Each number is 200 + 20 x the weight over the matrix's rms, rounded and kept within 0 to 999. Layers, rows and columns count from 0.

# layer 13 attention output (transposed), 288x192, rms 0.165, rows 21-31,52-63,84-95, columns 128-191
194,172,220,199,203,185,192,219,206,235,197,170,202,218,208,207,188,188,223,225,205,195,200,224,223,180,201,188,190,198,200,199,212,205,210,201,187,198,173,179,174,181,185,183,204,218,205,219,193,225,203,188,221,223,184,210,192,193,177,188,170,201,204,242
213,207,190,175,191,188,200,197,194,217,224,186,179,193,206,203,220,181,181,223,208,177,209,195,212,190,215,156,196,222,195,230,186,183,195,202,172,190,216,190,201,199,218,213,218,194,190,216,159,186,184,192,243,210,180,212,193,195,170,233,190,205,227,197
194,181,214,205,191,197,190,216,190,237,220,186,194,253,203,188,216,205,198,179,189,175,212,170,203,191,174,191,211,165,229,194,204,190,199,231,222,232,201,202,223,212,210,188,181,193,223,202,179,248,167,193,197,202,164,182,160,199,204,202,195,171,171,218
171,214,193,234,199,202,192,197,212,195,224,199,190,206,180,186,179,192,197,180,196,221,213,214,203,208,182,187,222,236,202,235,170,177,201,193,152,205,180,214,219,195,191,188,211,201,209,209,207,162,206,209,193,175,246,170,186,196,188,188,205,217,251,193
213,205,202,198,228,199,209,164,190,200,176,192,220,194,212,225,161,188,177,185,202,221,213,225,191,235,177,180,206,185,225,194,224,238,191,180,208,176,200,228,203,239,201,228,198,211,208,209,222,193,185,250,213,212,180,196,198,205,211,219,209,206,204,209
159,167,187,217,193,232,207,195,217,215,229,189,231,213,213,185,200,217,195,187,181,204,184,172,243,227,183,207,204,173,214,232,218,197,192,223,166,161,185,208,174,158,208,212,168,199,215,183,180,156,232,213,213,243,176,204,206,218,181,204,217,191,215,234
189,191,209,213,201,179,197,229,176,219,221,202,199,178,206,206,204,200,237,206,214,189,243,191,196,162,207,197,175,205,207,199,183,221,192,206,179,204,228,196,214,175,162,188,206,196,187,208,186,216,200,178,228,184,238,203,203,211,181,180,191,184,206,175
207,176,165,170,199,182,219,201,232,219,230,187,227,208,228,189,197,179,185,200,192,226,179,198,195,206,205,198,192,169,195,202,197,204,188,164,209,204,214,194,218,215,198,207,166,205,200,204,216,187,209,204,176,230,220,187,213,229,231,203,210,193,205,195
239,186,180,171,195,173,180,206,185,208,189,200,233,193,226,195,247,156,213,179,193,184,181,225,201,176,197,186,236,184,204,187,201,190,211,217,190,179,223,211,226,236,215,206,185,203,197,200,202,210,217,218,188,214,204,201,230,197,176,220,213,192,173,207
218,200,202,199,214,203,194,200,211,193,200,220,157,198,182,196,232,202,183,197,223,147,196,212,210,186,206,191,183,212,217,209,196,124,213,162,212,222,202,211,218,200,228,183,244,180,161,212,192,206,186,175,200,175,209,185,202,216,184,219,186,197,210,179
186,199,191,205,217,200,192,185,186,219,177,212,196,199,242,218,198,206,180,227,200,220,247,207,223,198,198,188,205,196,205,211,197,193,197,219,191,193,209,208,199,196,203,204,196,233,210,191,203,178,183,181,215,219,169,188,180,161,197,193,239,176,217,196
168,192,204,221,158,219,191,193,187,212,181,179,209,191,216,210,186,232,209,200,180,211,181,198,187,190,166,177,212,203,208,202,194,203,184,225,225,194,213,224,218,181,206,182,213,202,216,166,216,223,205,212,236,186,203,197,204,191,201,222,212,174,210,191
209,215,214,160,196,214,221,197,185,192,212,184,168,184,243,219,215,178,213,194,189,190,199,194,193,222,192,196,204,210,203,176,186,196,181,201,187,195,209,202,197,204,209,168,180,168,222,191,192,187,158,227,209,190,208,174,194,224,200,235,228,203,160,142
237,196,200,212,176,214,206,209,230,210,221,218,171,189,185,195,176,184,176,201,215,179,184,212,171,180,201,211,189,208,191,234,193,187,173,215,172,205,233,195,186,212,177,203,177,200,234,214,216,192,193,182,194,200,171,197,216,201,207,208,204,201,196,179
235,202,190,175,194,221,217,196,206,171,181,204,205,229,218,194,180,211,195,190,219,213,205,214,201,138,225,183,232,234,175,227,204,193,228,159,202,181,198,216,181,172,197,192,239,238,192,219,207,210,191,219,227,208,207,192,195,224,185,180,210,224,210,170
208,213,225,191,130,194,182,220,207,195,201,207,220,196,190,203,187,208,190,202,209,215,210,186,213,210,187,173,206,200,202,208,211,199,218,203,200,198,206,208,223,198,202,200,208,223,213,211,225,159,209,209,201,196,200,173,227,203,167,209,218,191,191,205
208,198,193,209,223,210,204,212,203,201,199,195,200,213,206,184,192,201,167,170,181,181,168,225,177,215,202,215,150,215,196,189,212,231,183,193,175,194,201,190,188,178,195,177,229,183,203,205,187,206,183,178,215,207,216,218,219,204,220,213,193,162,199,206
214,223,191,230,205,224,192,188,191,230,228,198,200,193,208,220,201,199,202,203,208,217,184,196,181,222,192,207,186,193,177,165,183,177,201,181,215,184,206,187,217,219,204,201,193,212,202,202,183,227,193,185,197,205,199,210,208,180,215,205,190,182,190,185
223,175,185,213,204,153,208,235,206,197,241,201,187,217,151,224,199,212,189,215,192,183,196,212,191,220,183,216,201,191,247,214,229,162,222,207,227,187,211,215,221,195,209,214,208,226,175,200,199,237,190,187,182,222,189,222,188,211,189,192,199,205,196,234
179,234,170,213,240,198,209,180,166,186,164,173,184,169,163,189,209,234,209,192,212,186,237,203,188,215,232,166,198,205,232,186,241,217,207,217,195,187,215,189,216,193,174,190,188,184,246,184,233,197,208,147,164,179,172,234,216,192,220,197,174,200,193,216
202,189,204,164,223,169,187,218,198,208,193,198,170,198,199,192,154,219,202,222,218,195,208,194,225,195,196,199,201,201,211,247,246,190,204,201,196,208,181,202,205,188,207,193,206,215,187,201,202,170,223,188,214,217,210,208,178,170,195,184,209,213,230,210
191,181,218,194,200,215,188,207,209,205,216,166,212,203,153,225,194,190,191,211,205,210,172,221,245,203,193,195,184,174,180,206,200,221,191,216,160,189,208,203,191,183,176,170,193,218,195,191,212,176,189,181,190,198,196,214,189,191,212,203,208,197,216,188
224,172,219,195,165,188,219,235,227,221,183,204,214,188,201,160,189,186,203,236,200,201,195,192,216,191,213,208,178,201,204,219,201,221,197,191,197,193,211,216,191,199,189,203,181,166,178,202,226,145,192,188,193,211,201,195,207,221,230,190,216,180,194,198
205,223,177,165,202,146,194,200,212,220,214,200,216,194,217,178,184,173,223,175,244,203,226,213,192,189,203,206,202,209,186,178,216,191,207,222,195,212,181,179,191,231,210,202,241,188,194,208,215,207,176,157,202,173,204,173,206,183,152,173,177,181,183,174
206,184,174,197,184,187,189,193,212,176,231,219,196,189,202,212,190,183,214,195,185,193,202,213,227,186,155,196,217,187,195,234,223,174,200,231,180,194,208,174,222,159,219,180,194,219,233,235,233,224,196,205,175,199,195,151,193,236,191,165,191,231,206,199
208,191,183,192,241,199,176,222,202,246,236,204,219,201,223,214,182,230,179,196,208,181,203,208,255,184,217,234,200,197,203,234,189,192,212,184,220,149,177,174,200,197,196,231,236,215,181,171,171,183,231,184,170,213,201,184,176,199,186,222,192,240,228,159
219,230,206,211,174,172,176,183,193,187,206,231,191,203,204,204,207,227,179,194,221,207,187,230,186,207,213,219,191,173,207,218,207,215,211,159,223,191,180,216,179,225,176,209,176,218,208,212,218,179,163,214,168,178,205,197,179,236,170,230,185,228,184,188
167,180,206,226,233,240,262,225,221,200,177,171,227,210,228,196,210,212,236,193,192,184,175,196,208,207,144,246,226,248,187,190,171,186,195,214,178,230,227,207,183,195,263,190,234,185,240,180,168,198,182,191,209,201,172,222,173,213,190,212,215,167,169,194
171,166,215,193,202,134,181,201,210,156,199,196,189,187,193,211,184,200,185,179,173,197,233,203,235,162,160,189,193,202,203,211,220,180,200,207,221,195,172,221,221,197,207,220,174,203,231,188,201,230,236,176,208,208,213,161,184,183,204,203,242,226,260,170
189,192,224,207,177,184,218,178,166,190,180,213,220,213,221,192,176,227,184,180,199,213,221,204,178,180,192,190,217,164,245,215,212,177,224,226,205,205,209,214,194,200,177,202,202,185,186,245,187,190,197,240,217,171,237,181,222,205,198,207,203,193,207,190
194,235,189,223,185,231,201,163,217,169,194,210,179,190,226,211,190,190,229,194,204,200,197,225,218,232,195,220,195,185,177,177,177,201,214,176,167,183,220,232,193,223,188,192,187,226,213,229,197,170,166,210,217,221,220,205,209,189,188,207,211,207,256,187
177,178,205,221,198,206,175,193,212,234,220,217,185,194,198,220,191,180,184,219,183,222,194,210,178,193,190,226,176,229,195,218,197,192,197,184,236,215,165,177,180,166,193,225,168,206,247,190,219,171,178,197,180,186,190,196,186,203,225,212,233,194,206,240
199,222,173,197,201,211,214,194,255,200,197,190,222,179,188,171,218,237,243,194,174,179,151,233,222,202,233,187,223,228,204,203,182,178,195,206,191,165,215,189,190,189,218,227,201,186,230,223,208,217,151,147,194,201,191,217,178,231,213,195,169,182,209,194
180,214,184,201,185,216,187,209,197,223,192,159,150,180,204,202,192,200,190,186,177,209,236,190,192,222,195,193,234,201,170,229,227,161,191,196,205,181,190,182,231,186,219,238,211,165,199,206,175,200,213,170,192,257,194,166,194,205,180,168,182,210,220,205
216,202,166,200,213,206,187,219,188,198,215,253,195,228,200,169,193,159,176,189,179,212,226,189,185,158,235,193,212,210,194,206,216,170,205,185,197,187,188,192,209,202,230,191,207,244,187,223,160,220,195,151,212,200,216,202,264,206,160,180,218,229,174,158
# layer 13 attention value, 96x192, rms 0.106, rows 21-31, columns 128-191
152,229,190,207,230,185,201,217,215,172,170,156,209,205,192,198,201,191,185,222,184,189,209,195,180,187,191,187,222,190,216,219,223,172,210,192,192,175,222,213,198,194,193,207,199,198,169,188,203,182,209,197,184,219,174,211,211,215,204,198,218,206,213,212
164,212,189,210,193,192,219,227,181,192,192,187,211,225,178,206,159,198,222,185,181,234,220,147,194,214,197,215,208,203,188,196,175,211,181,163,219,172,204,201,206,193,218,200,165,194,216,199,235,186,227,229,171,203,214,200,201,221,206,199,185,186,185,189
183,197,202,200,201,207,192,235,199,180,198,227,182,190,201,209,187,175,199,211,206,215,201,223,217,194,233,170,172,200,183,218,199,184,189,177,213,182,180,185,203,191,195,202,205,187,182,156,233,206,216,223,178,202,224,178,229,176,213,181,216,197,251,211
208,206,196,145,205,210,219,185,215,183,194,205,208,208,179,200,226,179,198,229,190,200,168,169,197,168,202,220,209,200,213,191,219,178,205,215,205,207,189,166,214,208,179,183,208,197,197,199,244,193,226,203,215,167,244,185,200,207,220,235,181,221,189,171
182,199,190,196,174,204,195,180,183,200,206,187,177,171,208,162,219,224,239,205,180,164,201,218,202,215,206,201,207,174,201,212,198,227,197,183,215,192,178,187,167,189,211,187,222,198,204,199,190,188,196,213,211,195,186,201,181,185,177,216,221,192,163,206
187,200,162,191,188,194,209,210,193,180,153,171,158,220,206,229,200,191,203,185,221,195,210,207,145,178,166,210,177,224,189,191,194,193,234,192,201,215,214,194,195,201,199,213,207,219,200,238,211,217,195,188,214,184,197,189,193,180,158,220,201,191,223,224
197,209,218,199,204,197,194,202,231,224,206,203,208,169,198,170,187,166,214,180,185,208,193,222,172,221,215,142,225,199,189,203,178,207,195,221,213,188,200,195,175,192,193,219,186,191,205,191,201,222,205,206,183,171,194,214,200,201,181,197,176,191,200,205
193,184,217,205,166,221,195,165,185,203,186,196,140,236,181,155,201,202,194,214,225,246,173,191,200,198,234,202,192,197,206,235,176,219,216,229,191,203,194,202,193,183,204,210,219,227,186,208,216,187,211,209,205,202,227,202,202,191,179,224,193,191,215,214
190,212,200,220,190,160,202,210,188,208,190,212,215,181,161,195,213,246,204,205,177,198,219,198,191,177,175,181,174,190,192,218,167,188,195,197,180,223,178,207,192,232,201,218,174,177,207,178,203,217,200,231,177,178,194,238,209,208,212,191,189,226,212,207
189,204,216,212,208,188,190,200,184,212,189,158,225,187,187,181,209,217,205,216,190,163,209,214,211,195,214,216,203,188,212,201,166,213,209,229,194,229,257,197,179,196,208,228,227,188,229,181,198,186,198,226,213,188,230,211,206,164,188,185,215,204,182,178
166,236,205,189,227,193,228,199,183,203,200,226,228,174,198,199,204,232,170,160,211,212,204,192,223,185,189,218,188,185,165,215,187,178,205,204,202,170,201,196,184,221,185,216,219,208,219,179,201,207,184,182,204,198,189,203,210,233,203,206,194,194,198,180
# layer 13 attention query, 288x192, rms 0.0802, rows 96-111,128-143,160-175, columns 128-191
192,219,200,182,188,192,190,208,228,180,188,180,200,228,192,210,186,234,209,212,198,210,233,194,183,213,235,183,208,196,188,211,204,207,194,223,204,198,189,199,178,205,219,173,217,216,191,207,192,241,175,199,217,197,211,233,200,217,210,190,185,182,177,241
187,224,219,207,210,206,205,203,195,237,192,202,213,202,175,237,183,191,195,188,205,221,180,188,193,200,202,231,175,194,180,204,225,217,211,202,222,217,229,208,200,183,187,215,214,207,241,171,198,229,180,157,216,213,194,216,223,213,206,210,217,194,197,207
218,216,205,214,228,189,251,220,224,245,180,202,178,180,199,211,195,197,206,166,201,221,217,196,220,202,193,184,173,191,190,195,190,206,190,146,198,250,181,204,174,214,182,192,186,220,191,221,201,220,186,172,200,210,176,225,229,202,201,202,224,175,200,183
195,201,247,220,206,176,165,182,199,181,190,212,198,216,178,242,195,226,209,184,217,195,231,170,198,180,216,215,186,238,213,208,222,226,178,251,209,192,196,216,197,178,228,212,184,198,191,202,189,200,185,184,204,216,245,191,193,205,196,241,211,230,164,199
227,223,188,212,194,219,213,185,215,214,220,223,223,228,205,216,189,226,165,199,227,205,211,241,198,212,198,142,228,186,188,182,187,172,204,202,210,235,147,223,210,206,228,179,229,194,211,208,187,199,176,180,193,183,172,186,194,222,186,188,223,187,196,222
170,197,217,179,212,203,209,178,193,200,200,164,193,199,157,194,188,213,216,208,170,200,207,179,210,192,222,230,199,255,175,177,207,196,202,228,213,204,232,196,198,228,194,191,188,224,164,162,202,200,212,193,195,207,235,187,220,169,188,193,198,178,169,155
212,208,223,219,197,190,175,214,185,186,223,195,196,207,209,212,194,194,202,194,210,192,194,211,157,217,183,213,214,164,216,188,196,201,173,200,191,182,199,193,173,194,217,171,185,188,209,179,190,194,207,232,211,152,226,179,178,215,200,189,176,214,222,202
202,220,198,202,169,200,158,216,224,242,221,216,199,159,198,235,200,195,192,215,193,186,170,194,162,174,158,173,213,174,190,232,204,207,189,193,243,236,201,184,211,221,190,243,140,168,192,232,204,199,182,166,172,180,185,249,180,222,212,203,217,212,262,210
213,227,218,189,230,206,206,184,211,245,177,193,226,238,126,215,206,213,213,210,231,200,215,216,216,202,226,224,183,221,215,167,247,185,173,219,221,226,219,232,198,220,172,167,235,215,198,199,168,202,194,196,197,220,219,203,163,226,208,203,224,159,181,173
203,178,222,187,209,187,213,223,202,171,218,197,165,138,279,228,173,225,209,218,194,207,218,185,181,229,184,203,205,174,186,201,180,225,196,194,212,179,183,185,218,206,231,192,209,169,199,220,213,199,164,192,186,188,196,184,197,192,198,207,167,199,201,205
225,195,223,240,219,144,184,223,223,208,223,194,168,219,159,204,207,192,215,216,220,146,208,169,185,217,219,240,201,188,195,229,224,190,193,162,239,209,212,191,169,197,175,212,175,222,188,214,210,224,214,211,191,212,204,200,174,206,217,190,196,185,183,174
194,226,204,208,211,196,197,206,210,223,193,200,215,208,181,203,233,189,209,196,206,181,229,225,186,186,214,184,174,205,217,177,205,205,190,204,182,229,199,203,190,195,196,159,192,193,223,216,218,182,192,179,201,187,208,210,196,178,222,169,247,166,170,176
197,196,190,203,201,190,197,204,185,226,202,202,199,232,167,200,187,218,177,206,226,216,181,213,197,205,196,219,188,222,210,208,194,188,203,185,202,184,191,221,228,215,224,218,219,209,214,180,217,222,195,206,184,190,172,165,211,219,170,216,213,205,229,201
200,202,213,187,231,201,213,211,194,187,194,192,196,174,182,181,187,209,212,192,180,203,218,199,221,208,202,205,191,199,192,188,206,198,194,203,198,215,188,213,202,192,182,196,190,190,223,216,173,173,191,202,198,196,220,208,205,182,229,190,201,185,192,165
196,207,225,199,202,218,204,237,206,196,235,203,189,218,197,202,206,226,189,228,183,212,201,182,204,206,216,206,213,227,199,205,170,200,199,179,207,202,181,178,193,196,194,207,190,199,180,186,177,198,210,200,194,212,178,247,208,214,205,175,206,191,193,182
175,182,186,205,203,200,218,195,204,211,203,205,208,204,213,199,210,203,207,200,197,191,200,193,214,186,197,202,226,185,191,185,212,188,216,209,186,209,152,195,219,187,201,223,204,198,193,170,196,193,203,209,204,193,220,197,193,201,216,206,213,194,187,205
197,206,201,198,184,207,221,203,208,204,193,196,199,205,200,198,204,198,192,214,199,208,196,191,200,193,197,213,202,186,214,206,196,193,198,219,195,206,186,185,179,208,208,180,192,198,180,200,185,193,203,194,199,198,199,194,210,198,206,201,202,213,192,201
197,199,214,200,211,194,205,202,210,185,187,212,196,216,226,202,198,204,205,223,220,200,205,200,175,178,221,215,201,204,197,199,211,199,195,193,207,206,198,197,189,211,197,190,215,194,208,204,184,214,227,190,223,205,197,215,178,209,201,214,217,196,203,192
185,199,188,200,203,186,213,186,188,213,188,222,193,219,204,189,195,204,207,200,189,212,199,214,201,197,198,203,197,201,207,222,205,210,215,197,204,186,210,191,209,195,200,214,199,191,170,211,203,203,204,185,213,204,193,207,227,210,206,198,177,213,214,204
212,207,196,207,183,206,188,210,207,190,194,196,186,191,193,200,197,205,193,199,194,196,202,182,193,189,193,191,183,183,234,193,198,209,189,197,198,195,205,206,198,194,218,189,189,193,213,213,200,209,200,217,219,203,195,202,201,218,216,195,212,206,180,195
195,199,197,179,228,161,221,175,186,206,193,184,188,204,203,195,219,226,217,217,191,201,207,204,236,195,203,161,191,195,204,192,208,197,197,223,195,195,207,203,213,188,202,208,215,202,191,201,200,202,193,185,191,202,213,197,206,199,199,213,162,216,194,195
211,214,194,208,197,232,183,200,194,195,192,207,220,210,203,208,199,185,210,199,181,208,185,196,189,208,210,204,200,197,204,216,193,195,191,192,209,222,215,198,200,194,201,202,182,198,220,205,214,223,221,213,195,209,197,197,200,214,207,212,219,202,174,220
210,209,207,179,213,225,201,198,218,219,203,216,189,191,185,206,190,198,198,203,217,209,186,190,172,195,198,209,199,203,191,218,163,232,192,167,203,214,191,191,172,185,215,229,176,191,194,189,228,189,232,217,195,181,218,209,201,190,216,192,215,179,202,202
220,201,159,171,190,225,193,209,233,181,177,209,197,177,175,198,203,186,191,224,173,225,157,226,194,207,209,186,222,227,184,203,214,194,189,192,214,212,223,205,216,180,190,218,179,199,226,179,227,202,238,213,193,195,230,219,197,200,204,188,191,184,210,205
209,208,195,203,212,204,169,206,211,242,192,226,210,207,209,187,192,170,198,229,159,193,226,212,202,223,200,192,208,225,210,198,232,193,205,179,215,212,213,213,218,214,182,205,162,206,224,230,204,204,194,197,195,246,212,187,204,208,222,234,223,209,183,188
158,183,183,179,179,226,217,127,196,191,191,210,223,228,205,203,180,208,184,186,205,189,203,218,159,191,211,208,209,197,170,187,168,218,189,253,206,210,190,174,227,156,171,213,198,221,177,234,221,203,220,210,195,193,209,200,218,205,191,191,194,189,205,216
225,193,187,207,251,186,175,249,205,180,189,192,208,202,190,200,203,166,228,218,242,196,214,188,193,173,198,214,228,152,232,209,187,201,186,216,202,206,183,226,208,215,188,231,186,199,189,200,170,223,202,182,208,201,207,220,201,228,165,184,209,218,193,198
210,241,181,201,209,217,232,181,210,199,188,125,248,215,168,251,232,230,177,206,319,168,152,202,236,158,207,191,201,135,215,192,139,224,160,246,223,218,184,133,238,147,261,196,186,147,248,166,228,235,176,202,156,205,196,225,166,272,235,200,214,173,181,223
203,207,192,235,211,164,181,176,231,218,192,217,236,244,167,183,199,163,170,196,204,253,220,172,122,146,243,167,200,190,215,199,188,163,195,238,157,124,200,179,211,182,207,231,226,224,220,194,227,198,180,218,163,252,199,237,170,222,93,184,238,206,270,222
179,197,231,180,289,166,201,196,178,214,207,192,178,172,144,145,188,220,198,177,158,235,274,194,162,200,182,227,149,193,119,230,210,181,193,244,237,193,197,129,208,224,177,216,214,174,197,211,166,194,215,223,173,215,166,199,175,241,259,204,238,258,215,206
252,201,220,181,188,174,214,239,224,209,260,264,196,204,262,178,264,175,181,155,256,261,172,219,227,218,187,220,190,180,152,237,169,181,276,225,195,264,160,256,240,181,245,265,154,142,200,160,145,204,221,177,169,206,195,289,214,191,257,188,156,203,196,257
140,173,184,184,249,178,221,144,217,180,235,238,193,127,370,165,216,176,213,204,155,185,179,207,196,227,222,206,232,182,197,215,182,166,197,173,197,133,186,161,198,236,175,239,230,196,217,150,208,181,213,197,255,165,165,201,188,200,230,171,220,223,253,248
179,191,231,219,216,192,201,197,186,202,195,167,198,227,217,204,217,206,177,194,224,195,223,197,202,175,190,184,203,219,244,176,176,174,239,162,181,202,258,169,163,167,213,201,208,207,166,186,219,230,195,220,195,184,221,186,191,197,211,165,173,168,176,204
201,147,232,189,217,199,200,163,163,213,194,177,204,204,173,215,219,184,159,203,213,185,206,195,210,148,207,200,191,232,212,203,177,214,203,206,183,214,240,144,219,206,237,212,209,188,222,205,220,214,196,223,186,155,234,179,212,174,176,220,185,155,188,185
233,242,214,189,229,196,198,191,166,179,182,182,183,185,211,219,175,230,204,192,233,153,201,208,219,165,213,234,175,165,220,267,207,225,202,198,164,206,185,197,211,252,239,186,188,174,199,204,230,156,192,193,240,194,232,194,205,195,183,170,185,188,193,181
172,225,197,253,226,184,154,221,214,192,171,198,243,207,218,186,213,158,200,216,212,194,215,231,206,208,203,218,207,195,174,181,202,201,169,177,190,223,200,206,154,196,203,214,196,210,203,199,209,184,194,212,202,177,201,175,216,153,218,191,204,182,203,194
219,192,249,181,158,203,210,170,215,192,208,179,193,218,176,201,178,218,207,222,204,193,208,166,210,182,192,192,192,236,176,218,231,186,228,251,188,196,210,208,198,175,232,188,228,202,210,214,204,180,234,224,198,196,252,195,211,170,199,205,196,179,198,229
198,203,167,245,199,241,195,235,207,244,198,224,242,219,208,162,189,184,198,197,195,187,198,217,200,189,192,225,195,231,168,205,190,214,182,216,179,241,173,171,158,216,181,183,203,169,186,177,198,234,183,160,207,170,181,239,172,231,177,169,176,224,226,179
201,228,170,205,225,220,236,230,186,202,184,208,232,220,198,190,193,209,226,199,185,212,205,212,200,208,218,217,220,205,191,202,183,208,221,180,185,201,193,191,195,190,220,168,201,196,180,213,175,225,216,180,203,208,212,197,191,212,184,182,231,202,187,183
195,230,213,192,210,227,151,201,188,210,192,173,190,216,192,201,223,189,171,210,190,183,200,207,190,205,196,238,199,215,189,212,219,217,191,192,189,202,195,190,210,182,158,195,157,187,209,235,192,185,186,194,202,206,217,201,143,204,186,205,211,223,239,246
205,224,207,234,256,200,166,180,191,217,199,223,215,194,194,183,197,224,213,192,211,166,163,221,174,203,202,185,218,199,181,229,185,238,199,199,207,214,199,205,172,181,170,193,176,174,203,191,193,190,206,198,213,212,210,204,209,211,220,193,222,184,227,171
192,196,203,206,196,206,229,201,195,225,206,218,228,210,201,209,200,222,222,219,204,194,228,179,152,206,202,234,172,192,197,227,201,211,158,241,201,195,159,189,195,197,193,185,184,197,222,194,179,183,204,186,166,210,190,174,183,172,169,213,209,187,188,195
222,171,203,208,206,198,171,205,221,201,215,235,219,213,191,212,207,174,187,199,233,146,215,195,187,224,205,211,175,198,203,215,182,205,192,220,175,207,227,212,212,222,189,170,209,212,205,230,174,204,208,181,222,198,232,225,190,235,168,166,209,199,178,220
180,244,206,221,188,181,188,204,186,185,204,181,189,206,241,228,205,193,168,198,235,227,170,202,186,214,202,196,202,169,194,189,200,216,215,199,219,194,184,178,209,204,190,197,223,201,226,186,203,191,183,211,176,167,210,218,193,195,206,193,198,241,166,169
193,205,178,215,244,199,211,186,201,184,186,196,214,214,164,193,217,209,185,178,220,198,210,225,197,206,206,199,218,198,233,203,213,186,201,241,195,182,218,183,184,190,193,186,223,207,207,225,197,208,226,201,206,207,182,222,198,205,185,208,218,214,236,206
208,197,188,220,199,184,208,193,211,227,202,218,187,163,183,186,176,207,186,222,200,214,223,217,182,202,191,216,186,195,190,188,200,201,195,198,210,190,186,185,208,227,188,216,192,183,208,186,157,187,190,210,226,202,199,216,212,185,207,176,212,212,190,202
197,198,188,213,185,190,197,211,219,179,203,206,220,231,171,186,195,187,186,190,220,209,200,207,198,198,208,199,198,212,170,212,186,205,210,186,217,235,203,186,203,180,199,215,183,191,238,200,177,213,215,196,183,206,205,205,192,173,234,188,185,234,209,207
190,208,200,197,241,173,211,179,196,176,198,201,206,214,217,194,201,201,176,185,209,203,193,180,211,219,227,192,213,206,184,195,189,200,215,206,221,176,208,195,213,194,171,216,224,192,195,191,199,195,187,190,236,188,204,191,193,189,179,199,210,207,193,188
# layer 13 attention key, 96x192, rms 0.0853, rows 32-46, columns 128-191
189,201,206,197,197,192,198,182,214,207,196,193,209,202,210,188,202,204,205,202,207,195,217,192,206,192,200,201,200,198,194,215,198,219,203,194,196,200,188,207,189,216,212,186,203,203,193,202,200,196,202,197,199,186,207,201,197,220,193,217,200,187,199,187
214,197,203,183,196,196,203,185,188,209,213,206,209,206,197,178,189,204,218,183,197,199,203,182,211,202,199,180,212,194,206,181,178,188,210,194,217,190,197,197,190,198,205,198,209,208,190,201,187,211,204,205,209,207,182,197,210,174,197,205,204,202,180,197
208,197,203,191,183,202,201,193,199,186,202,205,221,205,191,211,193,201,192,184,208,217,224,171,197,212,208,191,218,204,191,195,201,183,193,187,198,191,222,195,191,192,183,193,202,192,201,205,220,202,215,193,199,204,190,188,198,195,217,192,206,211,190,188
169,216,198,205,215,184,187,196,203,215,192,203,219,197,187,189,215,190,207,202,197,175,147,207,187,213,198,211,210,219,203,190,181,211,183,188,208,210,187,192,204,206,185,198,202,208,219,204,181,210,218,190,197,191,216,188,198,182,184,205,204,199,212,213
213,191,220,190,198,192,198,182,199,200,220,204,206,200,205,190,197,228,196,199,194,196,190,192,191,202,195,173,196,227,203,190,184,206,214,211,198,188,212,208,206,185,209,203,222,214,194,205,173,194,226,201,215,213,162,184,210,199,202,198,184,200,192,214
196,164,197,209,229,164,226,212,196,201,220,191,167,189,215,186,180,173,184,190,189,200,169,223,215,201,228,194,177,209,193,218,178,221,206,218,168,194,209,207,220,223,225,184,226,183,182,193,204,211,199,211,187,193,213,196,191,183,149,180,234,167,194,198
197,199,223,214,205,191,180,221,226,207,207,176,204,201,194,191,198,155,205,216,190,209,202,197,188,193,227,220,200,205,196,213,214,226,166,167,188,189,170,189,193,215,197,200,194,188,165,183,208,203,193,206,191,206,215,223,194,184,217,214,223,217,179,196
193,214,195,200,195,182,190,190,213,210,181,188,217,209,221,215,198,199,225,187,208,232,203,197,197,166,225,223,204,206,186,225,224,221,193,180,184,165,225,221,174,195,226,212,143,196,212,221,231,187,222,199,200,207,213,187,176,190,181,224,237,180,195,172
205,184,188,228,208,171,176,178,207,208,213,190,182,206,190,208,223,212,182,220,183,194,140,227,194,192,217,181,186,187,190,198,202,203,213,208,218,194,190,198,199,209,193,189,208,207,182,208,211,206,213,251,216,179,188,205,200,208,150,200,209,202,203,239
208,181,207,187,167,214,210,183,220,231,211,230,200,193,207,183,187,247,196,236,185,215,247,188,191,190,220,206,197,178,210,172,253,216,227,209,232,166,257,213,210,172,177,194,194,182,214,218,211,184,213,188,195,207,192,166,229,208,206,203,197,219,194,201
214,183,214,185,208,167,187,176,215,220,205,198,189,203,215,196,220,193,187,191,202,169,195,191,161,172,221,199,202,209,229,202,219,231,199,179,192,221,186,176,221,200,185,218,200,182,222,193,191,222,199,219,138,164,206,223,183,212,198,223,199,204,202,211
157,174,197,158,160,210,176,201,149,221,222,184,251,196,149,226,207,190,191,200,206,213,236,207,189,194,236,195,235,203,193,195,237,184,160,206,193,195,181,198,202,175,207,231,250,207,228,229,196,183,179,181,173,170,205,210,162,233,221,221,187,236,190,172
127,215,233,216,189,179,174,228,224,194,253,219,225,191,192,197,222,176,205,211,228,189,192,171,232,158,188,205,147,180,203,211,201,182,223,194,207,181,229,198,201,219,233,175,238,177,223,217,188,226,214,234,201,196,217,161,202,148,174,221,202,241,195,230
164,183,139,217,193,156,199,192,206,201,216,238,243,213,223,173,184,183,201,251,226,227,230,226,147,188,197,175,108,227,225,228,223,227,222,226,224,213,182,196,202,179,173,196,166,153,215,198,195,182,233,181,198,213,216,192,214,222,212,182,206,176,159,206
215,172,234,186,227,242,172,220,157,161,226,157,205,182,143,207,209,182,199,199,229,218,221,193,197,177,195,169,193,171,181,195,171,219,192,182,232,211,213,210,192,229,228,165,186,163,196,180,185,252,203,226,251,244,172,173,185,226,205,196,123,189,194,224